From a checkpoint of a small transformer trained on Wikipedia: 6.71M parameters, learned positions.
Each number is 500 + 40 x the weight over its row's rms, rounded and kept within 0 to 999. Layers, rows and columns count from 0. Numbers have three digits each. The size before them is the row's rms in percent of the matrix's.

# layer 5 attention query, 256x224, rms 0.129, rows 0-56, columns 168-223
091:511490507534509508481483493517484527465520494507515516508505505473547533546515458491523524497463513551561509401549524531558532511461503454466422493577561564496531446531
087:480425491458525503459499499531463452446453440533478512500467495469521501474468517524476514445464484412455487487463493453482493499498444497469451536580478488540482466466
085:479467583457529497478492473515432485565554501499473518528466506482491505414505536472500517503528534571457410459484526447486516449525531496484517551476487485478419548439
093:564458448449539551486472474447547500487411570401537555496540451514548519468574523502440529515570505539550468438468490442591533473520444487502508549496467527492485589490
084:512464394540558564438605437511472523552618478463491525478482530492462417488536556496471544463471425478530453456419486466556511540440496539512555517600484489493504470457
086:511487534473434425478441510548516509530426546466483516519515481417524496516500506515510544507519468504510509518472390465400463489478483480432549473434454515497500454415
091:454544459502526517481506485509557486487567462487421468524460466438512472458515479517459562508474486474485505431472397509521501514567527433490451499542532500405441466451
098:551494530562485509514520509573440450464553447515465500591539524483491434485467556527543473517476468558559488488578459471502476499524535486500518527478434513501535523442
085:460578519536513475470446530496487520474468519562528531487490454508432534432508515533542545493459540506546535501421427448497559553531455473411556532480459500516486437482
089:425495536501507557463556522495481436510489471570511485474559564471449514560447519507466460572489619460499485482555457477538524516481532544577477562549528534514479450518
085:481560481503470481540506536442482458490551526528482525544536509436473516589492502446504475434565502461485551519487505486506517533543490522476469465431537542508499496447
091:417492444493529526511577446451499530486461469517537575450533559525508488501581502500460508531485513542468434474517477513401508539604485551455381440486496525543547446532
098:445501445477580518529526522496543566438522472455484562479439499492509504429460526516470507465552519518509484532510458508466554429515444509483450474454538463512540503496
091:502451557418535490524533508499586482490491505490498533490531470535543535476512504454497621497522482461504584556515499456449447488557412517516528444498501537515491458517
090:380473532483447498480529585516570524506512431466488473484510474458496492502526555569469480509513573551490540506521514493544496455501553486556503518498433462501575544504
094:478591527458503488479566480476492394570440494548495495531520513496495509473559533527540503552480449494474541482471473445504465415470526496474476478603541470532513537486
089:460500445516537536490400515541496464535473488499461463500575519501544491528449471584505463439457497484506503499583468421486570430549494465483514482539509498523526569489
093:439480423544479511485531486555427473519465457504532539487494514476381468510493572422502491482508470511518432480578461520523463465519457529527422541536458532515515501444
094:445491479520509495485555495553527569493574483526503515550480467510519532499512521541542537457536579466501464532588463465514550541507514492513566503496582558432475497606
085:454460477553489505569488556458453511536445516511481421479449520451454574458490535498465547542495480480503464492531508524436453438446457548535476532444510474471555487547
091:500448495485512439549481518518470496500524515465517492501507485485534528458574477524553474548595530488535462493482505529562513511528499441472478504563498459400475441569
085:554470466557451500489507497541494502477464553507491480523513486537459529471511551497506522503595498500526436508457507425485488463499568530502493505457477520482536496506
098:543542479479509474496506558535485419461556526536525522485544462467495530469550495525467455425543413457490543506486460560520505497499500462578486442520478508504468479537
090:512504459493510543466465488494502474522437485498490469442509430500530558602554533473506468503520490503475527595434427540517514443487510463514559563502537449456559515489
102:490475450384512507494509444459544566521499461467479424507439515438551524477509512511493596574517505585545479513415542523530506504528482489523530475532546472471515402496
091:523492469473449531520495511515499516483489506474479473561544519488533445477484509519455458521436464499523509561527456551467501494518533530445507460477575529535463591534
091:535482510486521493502490434513509493584477463470492523485534528532520538520521541541512519479456579465508483546517487380519501488512533507476482528459526519520445521440
098:512535529478549458511492525501484456477456564541578556453510467488514476514528513483526460445458562544463452530618518457459527484483471553472454579556530538497512440457
088:576532474472540544489479532529477533504468477475506535505497450531536392500470465523528532463508551496459460466526515491464479489464448541511444483490538504555501424568
087:482441484487570564460476515476472453471554375524457475520520454491571455564581452555522527497456455560526461451520466519498542483480505502528458461538556498510559456432
092:474521590513489483461468448505479529474467499549476527538455534505521563523424603483503435413546538482418477518481509446512525490532432543498520463530503465592485435483
096:474580427504510471471455519496519527496537550445494523464502491531503537468466542529527465498529492523492595469524519527451490477510512531551483440454485569569498533526
094:439529523502478545460578516467513515498505499474485491522503519566498482508472578583483471520458552551473499502389568526481525476530536518493536448546453537449493521492
093:486475493488476485520412477553471433538444507469535514451491495493519528485461594541495455485527512559501495556490605533523520530518496480524537419508466473441502459523
092:512528463589546577541552516516438498495561427595465510463471470465474504478479504553428480523503473509480531501512482563519505528511572490476483425497487505566504534555
098:534484496477487478409539525570474549477488523458456461504509527540532469524526519489567518493444488469462538445530448492520520523584480521507533551562529534490520551557
095:474517516498583512468528487513510562502483494558483491428536506542533521539490461459504500508527502504476513538473470515480486460507478499488523511510453441440479498447
094:550532448530575534543565448443521483625536450438510456549551512457516523492484529536508449443486517528574481520428479514565534484487529515530585491575549519470474501528
079:502444515494502510472509492523419509533517523447479522594508526530521561581456497565430491491496482521498512494558542578456449457480454563535429519492448494485435480503
094:502463439490472451507539550505460466548488478483415426558523551520544502492468558476497454553533484503482452435588490529507493461538469485553452487482583471508476526499
091:521471538482524533510538455511518493458519576495498458546577477477594529488552527530464570442532506425532451512500485496530500453467529448469494485530480525452534499559
087:447466437551528466482513461506458527537599545446431542513489505556505535518532507454517543557487482448452502490535458552447494503462495554492554514507530482455492500506
089:449550513457505489559450505521406519539441449505423453460505539502471496480586553517505404461493451516524504563558466518419479510548500504507497525508488579509503512510
097:532512488503464581520540473438515571514478481509500526436488504461398443392599523530512507429473438533482440482489534588492529508517465494492497535479580432441485510504
090:454523508499535514486540473517509507480458485520485528487444489509521528522545547506495441530390570493529508558508546487462544458451598539546466525519528551443616432462
087:515540465508531520538514555438475549493514497531480523478498469476504452525541467478460492464579498474552471486552579528529501479550604540611575540474490515539470530493
098:470524503583475534489528447519490477492402489525466483478599410486475472526473566538524495554467515494499505527578509442506512460475450511517501528512593487509499539483
090:493496494437493469554497480566446496482531470509485515513549467531526487465425476431588561450409572401467519424538482477531505451525474492549494536500476572502493553522
096:495489500525545442574467580500477485480462488489490462511509445504497483441467502533497471446521385483506479536525550497566541516554492484431505499452464479548536446505
092:523476415507495509541425438428533501465436472580531562519494502575479498536549471442534552517473489490489520516505484439434508488553429507488562522462535497464534417483
099:534523486422516488475507497454540520563505533498612444445537505502614479498493517483535409529456518459471518499484471499491553449470515515486496511462515429424414480509
088:439489544512549463484567575499506517581558495519509502494413539419474485450482547515476466560557482532506588486553486510410445492453446562454452497496525523496467534527
092:549489466512462525501462434495459523535533448547517425473482488553535529493509470539478578507490518583539474526556453508519457517501534587564536488424491544436428510502
083:544495438492543580496533471557420432417454484413496471457436487552533469474529526457501501471503568540551555572464538494473520517470517519459503541486429563470476551474
095:523504400501435497530576448492509482465501470491465492600529515487461460575469457458518458434491499471491460483477544523537520446528509502478539473494477507517456523531
088:550393500436495491556480481537507507463510458495485607510509526513478482524466435502522527480554564571499522490522477519560470466516451574439447523524497496492459475472
089:422578488490436501519476501506479551537552410507474550454567447509462554441418502474485460458451427460491530508542537545557458458471482495544479532518501474380486504523
# layer 5 attention key, 256x224, rms 0.128, rows 0-56, columns 168-223
095:525483481537458434491527505462537498522470559525556510482478424505572534534471514464515486437436367507473492458478466552513459516551485469532438555513511558577453503485
090:580565470481436477523491445535537489463497509476533436470558540526558469530508517495508489450478471528480569421556508444517420486427455507440516491454568480517499496498
086:581504547469566527492532443431467455600474519469510493509486556560476480517470527500495518499528493546466533521467416476480538511516504505398513500541490504493447521416
101:498479469506517563457514510476487476468447490485530441535521496510476519584468445595533432499459528572514472441454502471557563481491587463470504514384507498518466521579
086:491510478540479522463493528470502544441497566566526481476469510494549509494530530516497524546530583548503470487560464536523489411612480467523476510421544573510467429474
082:507549585506455553537475525540498581570464474503535490501464526446551522488526440498455575554501482473507555483577543458389457477453476528539493520403523580448525499542
089:431495471481560510382540509523471510569473543486429474470536456470534529471458506526447504510479482572463459516524446492497483530539479468561472524527522476507501476485
093:528521499514453573559467487564468472498555494503503495469591441514477451481443543487513468477515504521530443510543483579481442486511546598574511515487515500397495553512
088:444490559547508575512602524561410442514512450498525497425485553407504419501511475541504491510498471409531524484530466484433521476479501515444517530470488492486450567460
095:488537421450476546475483576472506470490564545470511456459478470467476452515475548474522491569513523461545482434506463498424568495506412460497464496563514488475528435537
087:500590563470504497469549491550510530562517550501513446489430466562454555494548504502531490519478507413447454496521511548443497483499488536475473418609505503447415459498
090:504482394508452521517447495538558459489472478518549535364484549428428436521479530494540525500616523529507515492563419419511540451490463456546443422523447500506454500455
094:506563460483500483510467509498468468557500451504449528447585442559437499471495493487537496419448535548550494506550497482408556462533563478499510501498529468498456485522
094:532494493513607548543523557500509457469470524458482497547476471490478459436492494526466595498389509550522574479419484426498543576451525481461548535464488500488458425571
086:547539525433516463554469430555511529523483479549508560546572573466497481514517517484592471454532515520496534503535419534541452465549492511401439469517544378441494533528
096:557511510470490502543456473433502482542531531524574443444554503475492508521465560513505422546522579445457490453444500503461567562505458420445469488578519429582544429475
089:518517588470497526465432487443487427480494458546555444502550628455480479555503453578555482501534518533478453480442515584495571471471477554498562481509553478510436533515
094:541479385490551536519472521433560502554538511547543513544561570502481612467483537514488445515523497507528484444587546483480497511517488515542457502551551521516627514498
097:542469526535487454483589451470512509498563513448491490517494559423504453562571503568507455434459474528478474443532498494533511506413534547480476459496475550447497484485
094:564481424555511528528499476543510487525528490493552471588541521536502457544531560471551522411528471492531531481506527505492444557427491435506534512476518556452520528449
095:572468505568443564504552449507471491560514468478529496572530540533542449511534509563437481476522533496594490482508490462536538480505541498523487482570499575480483542501
084:542467457472489466625459543572489587489494518532515493473464465522494518532531515439524501493520473488424435514478599470513534508485520502540471528502541548464441549484
089:583486477520523501508511508538496513404519501512422545481503487504450550544453494540486500508461554479561492517461483496511525544520570514504473585496580463560529502544
088:507540546514460562482534528541450567452568491488536563568551500431560497477501569561520471491491529453475480460519501482448437494517527512510457582499465504481518522516
095:520448503545463557455507433477523501448476440420454518554525511486584440515498524467461524514440492569551519496508409523489445507475519462509452522479509514516526466491
092:517554530419536497621577537488438449452547500522562555501507483463515515521528553508505568509461579516464521493494489485432470495524592480522436496408579558514453489512
085:467541489542443501478546528502545456558520506519544623508459526524520436496494583526531468499481439598436470482486519452483478521478479479432471483437473493395462495492
106:494515387427456521563504530582566494555523509450467492540551484495460512505428460487520485588552523487462541499497527496491476480453507424463551580503421517496492500458
085:504566467489502460502516485471526572549575460542524493436469551528513463585423603517555537534491518507448464518495537510506483520602527504545500528461532501465570487485
092:440498469510530552427495553468512488439537513533542559435469551451451501538518432553509541451508499526541536501456489492551515505494522495562503560589514533537497587528
088:475481499419436507466490468458597545546453559465480449480549500551487533540506458450476526487510438404519502529518565441463533440500520520437504472501504484481499486487
092:498439510467526478559491521475466453451542466490495478486513469545450513534500486522588468504485424554515485472516590427412443507484524467507516495552495522507481501562
101:471493482526498578503486487510490473499457568546490493560462419463504474542431473461482501476509496491489529462463434496464522483447540502463470493474463433501451507492
098:496506530520530526448527548554502524437454435545387524544516545531451453491450476490536502430448518444489554519493556485439484523455513474536552439570439434453462580509
094:484627470513433522503460452536489557468529464517474515514554470444468463538457492480504568419535529523568497507520449519522511596508475513512478475505543473434498525467
097:490444440519488468535478539504459494532489591492520559553457433476521466469502562551513445493406536443473444500524491483559521386598491495489517535518513507520458488466
089:492520523475457505528520506547466591482530592510423487488516470516439442508443463470514517535514510466434512434511497547470474479453479436553516488492467546482473483501
094:512456473477439539437492540431603459536591516491478621523518547492485497499480512449540522526465547490471495496439540492508491594509510482472487490438406463520493547514
082:475421446565491444473482456545556538474529472471539517461512501486563523499492483456413507527518491497554495471491539494492542502497506533557467552498514519542503562503
094:477499493512499512470529521494506407586491476580483509483442548593564515519560502516494520532507486510516462489450573468492509520549530540547468514536523416490521504507
087:443469470526535480548498494491463603467486539520514624528560493500590516515502509537538490546450438536508500481517518498529487480445479452503512515489445513521478472482
088:528389499486534489484481509521454489468538457547501515488530521569469480558540494500484600463482524476556489492487539535521476555517471511410466498468490545522524467506
089:556553524440482459492457488475481555560465479536483530495479488516551523560485442465494505491416502493498457440524525512502448486496530450472481543533530495425483540567
102:484473426470448468440451505513507493538465492527551496530479456498523538482507528437484476378470472549489513490404485518465559478463549530454513468451475490565558541474
092:506548491533476510567456409468537463534510496510527497530515461475546624501551520499546458433479563486402511522504489491515443464460434492529487464517466444486421471471
086:523513474510455525474527510458506532386496470463487551466524494491523405522532448438521467558548488515511410502454501479572507611518545531479541494556464517546545433529
095:450537486544486531473493526481457487487524544456524474519490487481556490524529527527550483535543548496490443494574478523463473533482469510540575602503562513504492559499
096:464480513412505494535549591528453438537456462576484536532486586578380460542416560538476504506496446469472464521475530436467487531520459552474511507488504503506454448547
098:526565533545549574483465443603488499441498457506463493582495554598466576548524464483471425535476513458428466522437530504557490448510521551490499474485416489544545462549
093:553563435501547460461464533517543530542468434491433516427475480520433486511480479471556506515467498530427486525521499536463474435481453532476541532490477532536513507543
093:449432482493533450486524503446404477566506498436487553465503521510513507495447516545445490448525421534477518480539495441512535491516515431455531482510488574575420487468
083:487511458552492509463479414438569552582512473514499461468506481531462537488520457440516552494482513510579486496510567520467476478447503507498461477502508515517435433464
089:480553545495520426445438476482472531543531453531515543527434450482568441429479558509539558546544476542455459415510522516494498456525601442466476527483465504486502542529
083:527513516490488533497483488447482542475453563568520491511486467456553401480521464554540534468452493520462533467502472461477504561559511507505555559503553579533479490496
092:530468490393473472507524517442490405457505578475490495547467526550519510485489483474481475521501505511460474565540469547505454464488510547595557491516449473526535474471
089:502424543522467551486483452469574568508478519530546521528486473498509527555507474486467520553470535500493583537549513495573500511470573525493446521473536487524474530456
088:515514512467495442495502508581498515436543445497498525558557460504522522522462546507461488455607474451465471495495501555553462581547523568542493480529560483519424499501